{"n_layer": 13, "d_model": 64, "n_head": 2, "n_kv_head": 2, "head_dim": 32, "d_mlp": 256, "vocab_size": 8192, "activation": "tanh_gelu", "norm": "layernorm", "norm_place": "pre", "norm_eps": 1e-05, "positions": "rope", "rope_base": 1010.0, "rope_fraction": 1.0, "qk_norm": false, "attn_scale": 0.177, "bias": "all", "tie_embeddings": true, "parallel_block": false, "init": "uniform", "init_std_qkv": 0.0846, "init_std_o": 0.0, "init_std_up": 0.0846, "init_std_down": 0.0, "optimizer": "adam_atan2", "lr": 0.00372, "beta1": 0.9, "beta2": 0.98, "weight_decay": 0.061, "lr_head": 0.00724, "grad_clip": 0.5, "warmup_steps": 233, "schedule": "wsd", "decay_fraction": 0.899, "decay_shape": "linear", "final_lr_fraction": 0.0, "batch_tokens": 16384, "seq_len": 1024, "doc_mask": true, "z_loss": 0.0001, "train_tokens": 88390000, "steps": 5395, "dataset": "wikipedia_en"}
Each number is 128 + 32 x the weight over the matrix's rms, rounded and kept within 0 to 255. Layers, rows and columns count from 0.

# layer 7 attention output (transposed), 64x64, rms 0.127, rows 14-31, columns 0-63
[[148 158  91 177 191 141 115 121 131 125  99  98 134 118 124 110  91 104 113 118 114 116 201 132 155 147 126 120 182 160 134 159  60 194  99  92 130  92  88 154 100 192 116 134  65  96 175 152 164 113 104 143 126 128 152 110 138 127  98 139 132 135  64 114]
 [110 111 101 100 161  97  88 143 147 130 135 147  65 137 126 126  90 128 153 145 149 152 139 122  84 111 124 140 127 152 114 127 145  96 161 118 121  78 113 128 172 121 158 152 173 191 153 138  99  68 145 131 121 153  79 112 122 154 155 173 137 115 117 140]
 [172 124  73 154 141 107 107 126 148 138 127 148  91 152 144 161  42 182 149 121 119 142  87 137 124 142 144  22 169 111 109 149 127 115 149 177 110  89 133 146 137 133 139 136 161 114 142 141 170 102 149 105  79 160 137  49 118 138 129 154 105 121 104 201]
 [ 97  87  83 143 157 147 131  71  76 127 128  88 147 145 132 187 211 106 148 155 136 133 158 112 122 143  71 118  98 132 114 147 123 189 100 108 111  88 127 111 103 127 164 153  90 233 169 171 146 105 104 123  99  63 156 136 160 132 105 118 129 152 200 115]
 [129 128  98 152 116 141 102 157 156  73 128 137 170 146 104 132 190 112 114 119  88 173  90 129 129 160 158 189 159  79 154 124 138  48  78 136 123 159 109  74  92 169 135 129  42 178  81 105 169 157 177 124 127  56 137 188 141  50 148 152 113 140 108 157]
 [122 139 114 120 122 152 186 142  82 117 113 153 160 144 114 133  95 118 169 137 129 141  58 154 143 157 113 161 114 149 187 140 109 122  98 174 144 188 116 154  85 204  93 141  98 121  84  66 143 129  79 138 115 114 185 101 109  90  84 116 144 135 129 134]
 [129 133 133 153 130 158 143 107 122  70 117 125 112 127 111  86 112 154 122 140  59 118 127  92 105 180 112 105 139 103 133 137 191 139  99  66 161 110 141 143 185 149 128 138  91  80 102 187 137 114 100 135 181  62 121 143 153  95 102 172 176 160 153 155]
 [162  97 116 111  84  80  98 165 132 162 148 169  97  97 106 131 139 119 158 188 153 187 104 140 166 134 196  89 126 113 120 123 167 102 134 132 115  97 101 141 150 153 102  77  71 182  62 171 154 145 155  94 137 113 138 102  98 144 129 171 112 129  77 124]
 [110 171 128 110 149 164 103 152 141 122 153  92 130 104 118 127 184  85  66 158 132 145 156 112 116 131  97 176  79 124  84 128  99 100 101 111  79 121 154  81 203 122 155 137 101 166 130 145 131 121 159 124 114 116 122 170 166 186 141 156 116  77 115 146]
 [128 106 130 150 103 122 155 104 107 126 120  99 143 104 112 107 104 180 123 116 146 143 135 121  81 169 134  92 147 105 181 144 114 126 136  97 151 146 130 167  77 162 114 191  92 126 111 122 161 158 107 132  83 136 194 111 131  85  93 132 161 164 162  99]
 [ 88  81 106 108 169 153  90 170 135 123  88 164 182 108 124  88 193 108 133 112 140 172 193 114 116  89  51 143 106 176 155 141 137 173 132  84  92 122  85  95  79 106 129 110 167 149 175 143 147 123 118 141 158 160  63 152 148 168 143  81 117  60 184 100]
 [123 100 172 111 130  76 163 110  94 167 119 138  88  94 118 106  85 120 153 123 167  69 156 119 172 129 153  93 113 127 114 147 138 189 144 121 163  92 113 200 119 132  96  87 154  45 133 199  82 163 115 152 176 177 114  63 100 196 116 144 133 125 144  97]
 [107 155  59 155 123 170 129 170 161  66 162 114 194 146 125 109 146 128 133 121  91 153  80 106  95 136 117 171 159 107 154 102  88  98 104 151 100 165 157  88 111 118 159 164 100 196 133  87 115 110 154 102 102 104 119 196 178  82 129 126 135  98 136 155]
 [150 124 138 163  86 103 136 129  97  92 152 146 164 119 118 132 150 121 131 128 146 117 120 107 107 121  86 177 153 154 115  76 139  91 157 160  95 168 144  93  90 111 195 135 214 102 149 156 184 167  74  96  79 125 141 124  81  92  62  78 137 132 165 127]
 [161  91 132 107 192 122 124 136  97  96 137 125  88 125  99 113 138 149 130 143 125 119 147 107 103 102 131 100 171 151 141 126 158 166 138  95 139  75 106 140 122 115 144 128 155 109 149 144 130  83  68 123 154 111  65 156 122 122 130 140 144 162 160 172]
 [129 105 123 163 103 157 133 133 172  76 121 125 164  92 102  79 141 128 100  66  78  93 108  95  89  98  89  92 142  88 107 178 132 167 159 107 158 126 154 152 124 119 105 134 152 104 119 192 109 114 162 111 191 106 112 161 179 110 158 139 136 115 175 167]
 [128 154 107  84 154 127 106 148 109 162  80 129 107 164 172 165 104 167 149 174 166 120 164 158 179 111  93 101 153 155 145 139  93 149 153 101  64 120  82 121  71 172  92 153 116 118 160 113 101 132 152 176 169 160 101  99 122 120 180  93  69  70 113 140]
 [142 192  84 191 153 171 125 116 153 187 154 125 114 139 123  59 168  62 167 117 149 131 159 156 126 135 175 101 147 122 100 120 129 132 165 113 112  97 145 141 152  94  49  69 107 148 103 145 161  93 133  96  80 100  55 156 112 137 149 196 127 167  87 134]]
# layer 7 attention value, 64x64, rms 0.131, rows 15-31, columns 0-63
[[131 139 152 152  92 172 127  93 114 109 155 153 169 134 199  85  83 110 144 174 153 137 120 152 120 105 118 129 126 123 125 151 139 126 121 164 146 126 104 157 101 131 118 111 120  77 150 118 150 110 120 117 127 142 126 148 164 116 112  86 109 100 108 121]
 [112 148  97 114 145  91 152 120 102 130 160 127 187 147  99 102 151 126 137 213 161 117 102 116 109 100 159 133 142 144 131 137 160 131 118 138 127 149  70 129 146  78  81 109 160 139 169  80  96 136 102 160 160 104 142 138 206  84 146 132  80  87  72 112]
 [139 186 139  46 129 131 113 169 148 138 120 175  84 107 172 110 113 140  88  92  75 102 102 123 149  62 230 161 114 104 147 114 149 136 136  92 108 110 125 130 155 200 112 164  86  89 114 125  68 100 159  68 190 160 130 163 103 118 170  64  73 123 129 137]
 [ 93 112 154 163 151 130 131 134  81 110 168  83  73  83 171 155 110 149 100  85  98 125 165  64 131  94 120 114 117 121 134  95 135 156 116  93 202 149 139 129 129 130  90 109 174 192 109 168 130 129 147  82 103 156 138 169 140 152 105 133 156  59 163 108]
 [152  99 143 178 120  70 113 116 142 101 130  75  99 118 147 171 158 166 133  95 113 125 168 126 156  98 150  94 137 111 120 107 131 128  99  98  95 141 139  86  99 121 162 101 175 164 202 122 113 146 166 140 169 119 148 136 151 140 113 141  88 163  89 128]
 [ 93 115 105  63 150 162  95 155 133 145 158 122 127 150 123 133 127 142 147 140 145 132 176  83 172  82 130 117  62 141 113 100 104 143 154 177  82 154 108 131  82  99 109 143 143 141  57 188 103 181 160 111 137 144 143 102 121  73 117 105  62 100 107 134]
 [ 77 135  81 188 129 142  94  97 114 142 167 100 122 135 146 156  88 141  77 110 105 151 115 112  90 109 151 192 125 146 148 164  74 116 116 165 188 120  92 119 116 116 109 131 191 153 148 128 115 156 166 151 127 173 137 160 181 105 167 133 154 100 185  99]
 [116 106 105 147 139 130 135 154 103 177 130 175 118 134 122 108 108 147 155 140  96  80 126 120 125 129 165 147 170 132  63 151 132 122 151 117 211 127 152 119  63 157  81 131  76  83 101 130 177 121 125  89 134 183 136 120  58 118  96  82 129 162 170  98]
 [123 119 124 129 163 142 109 149 154 104 126 102 139 132 160 156 143 121 118 129 111 135  92 127 149 133 143 142 102  96  82  78 112 106 161 147  95 122  97  77 118  82 127 149 161 114 168 156 103 116 103 133 238  85 138 107 109 142 133 170 106  68  94 149]
 [195 154 182 111 123 188 162 133 105 156 123 113 115 137 146  76  93 126 121 132 110 131  95 174 149 134 162 150 118  41 135  97 116  99 108 145  95  86 211 157 141 214 106 143 125  93  61 102 120  90 110 119  42 126 145 137  81 146  93 162 149 189 136 139]
 [117 137  67 100 125 142  88 164 195 142 148  95 130 180 142 112 138 124 111 115 119 157 132 175 118 150  99  80 112 111 153 118  80  83 161 159  75 126  74 149 157  92 167 132 154  82 100  82 170 122 143 179  87  74 127 118 138 104 181 120 115 157 150 132]
 [149  75 183 122 148 117 108 112  90 115  82 148 109 114 112 143 141 177 123 102 154 114 149 105 122  51 160 123 174 129 100 149 171 148 154  97 142 122 152 107 101 182 109  97 107 141 164 126 146 113 146  89 123 157 141 152 100 136  70 148 122  99 117 160]
 [146 130 107 141 124 179 126 102 134 172  83 141 155 112  99  85 108 171 158 133 137 146 107 164 162  89 122 118 150  87 158 104 165 156  95  94  87 118 147 206 192 151 104  73  75  87 115  78  93 111 127 119 203 109 112 107 175 205 148 148 123 163 140 124]
 [102 157 131 141 115 209 133 131 124 156 115 114 169 147 162  93 111  89 106 127 148 102 143 160 140  92 130 122  67 102 125 135 163 105 128 185  82 181 120 132 144 130 183 147  87 142 107 131  98 138 154  93 108 126 128  97 132 121 140 111  63 120 121 122]
 [103  82 128  57 162 150  78 140 120 179 140 113 119 131 138 136 136 125 144 159 163 124 162 123 117 147 139 146 101 126 126  46 113 136 159 152  82 116  90 140 156 126 154 164 113 148 112 146 155 153  77 117  45 158 149 111  77 115  75 150  81  90 133 140]
 [163 144 156 103 131 115 193 148  75 115 166 139 146 171 120 103 121  89 113 111  89 111  93  55  92 210 102 122 133  66 157 169 151 136  61 140 148 146 134  72 128 172 146 130 160 155 105 128 105  65 149 103 122 101 156 151 118 109 108 145 151 201 116 114]
 [144 152 125 101 104  86 155 115  98  73 108 166 155 128  68 162 161 166  52 173  97 123  96 133 124 124 158 147  70 121 145 154  98 147 141 186 186 131 145 138 169 154 188  90 131 122 163  90 124 159 143 159 105 172 118 105 118 118  77  88 155  65 146  83]]
# layer 7 attention query, 64x64, rms 0.175, rows 32-38, columns 0-63
[[103 110 140 131 153 110 101  91 127 132 110  83 103  80 180 143  94 116 118 123 115 120 144 149 105 122 120 182 167 119 139 165 118 182  90 147 117 154 138  63 154 128 121 104 104 148 129  61  90 138 165 163 160 145  79  86 164 128 140 155 116 113 137 148]
 [ 87 108 117 125 142 146 141  71 141 133  99 157 123 113 145 125 134 142 104 187 113 129 128 126 145 112 109 140 138 131 160 171 136 167 114 140 155 153  64 100 156 161 109 111 137 141  91  66 100 109 115 150 172 128  99 119 196 112 147 218 121 118 149 136]
 [125 107 118 139 147 172 101 144  92 126  59 111  80 137 135 126 174 123 149 134 149 153 130  99 126 123 133 143  85 134  81 167 146  99  82 152 151 149 148 161 202  98 176 124 117  82  92 105 108 178 130 118 153 146 109 144  98 131 152 119  95 123 124 153]
 [142 107 137 201 124 117  65 116  95 133 110 157 135 106 143 124 156 139 123 141 110 152 150 160 177  96 122  93 122 140 117 137 162 114 131 159 155 128  69 166 122 112  71 132 121 115 113 117 102  92  87 167 119 149 151 111 124 117 154 118 120 110 146 141]
 [121 146 133 150 164 118 119 163 161 100 182  91 151 102 103 161 129 171 102 140  90 110 154 135 102 121  93 123 147 100  96 133 146 121 140  64  97 174 152 105 141 133 130  69 130 108 129 145 169 105 109 101 150 103 137 157 154 122 131 134 141 154 127 157]
 [109 114 102 108 147 119 131 112 112 138 111 143 108 125 147 138  83  78 150 133 116 149 115 135 136 156 193 105 153 125 142 149  58  82 157 169 166 129  92  50 152 176 174 179 121 195  95 126 127 193 130 135 135 164 102  84 166  67 126 121 133 115 133 153]
 [141 190 137 138 141 129 157 175 148 156 148 120 102 138 108 158 105 159  33  83 134  86 176 157  60 111  54 133 100 170  77 103 119 130 190  96  97 122 123 156 113 114 110  71 186 139 141 218 187  90 113 161  88 127 142 122 144 114 105 138 107 139 142 108]]
# layer 7 attention key, 64x64, rms 0.168, rows 32-38, columns 0-63
[[106 122 153 130 132 129 114 126 121 106 110 118 172 152 143 150  85  88 175 119  97 127 144 126 132 116 147 127 121 133 131 110 132 138 136  99 116 169 126 133 133 136 125 169 115 106 137 129 114 127 162 131 142 140  66 123 109 189 121 141 191 112 168 165]
 [ 86 136 156 117 106  99 173 112 116 111 119 135  83 118 151 184  73 133 131 178 132 157 154  93 174 135 107 208 132 125 127 117 119 111 115 125 163 145 109 112  88 158  95 126 148 124 124 111 108 109 134 112 163 138  82 151 134 171  98 139 120 102 147 158]
 [147 152  96 112 112 135 154 116  59 101  75  81 208 158  66 110 150 167 168 146 111  55 112 137 113 126 198 124  99 109 173  72 124 102 117  96 118 108 137 132 165 116 197 185 107 128 152 106  99 136 136 158 170 121 148 161 154 129 145 176 163 121 156 176]
 [ 98 122 164 167 144  88 126 123  65 104 157 110 142 145 147 162 116 148 117 149  89  98 132 128 128 163 126 131 141 134  95  91 131 158 125 130 102 135 110 108  93  96  84  97 170 137 113 125 107 108 136 166 100  84 127 127 116 169 110 156 172 125 170 184]
 [ 84  98 130 160 134 137 118 135 143 112 145 108  97 112 154 156 149 157 135 173 114 169 129 156 124 101  94 159 135 103  74 132 153  66 161 121  88 116 110 123 118 138  93 100 142  51  96 103 161 129 106  67 126 162 115 147 115 111 204 141 103 132 142 159]
 [134 186 129  68 145 158 163  80 167 145 125 123 121 107 113  94 156 147 130  89 134 107 131 139 122 129 105 113  79 104 166 126 108 110  95 153 154 133 139  82 151 204 128 151 119 166 111  99 132 117 236  95 161 115  94 173 124  40 122 109  57 140  55 132]
 [139 108  83 135 113  89 132 161 148 117 184 152 145  78 151 202  85  89  74 133 122 116  84 147 115 189 134  84 211 105 154 118 119  91 122 146  94 136 148 138  34 116 140 150 182 127 172 133 164 131 130 138  62 140 151  97 102 176 114  96 140 198 221 141]]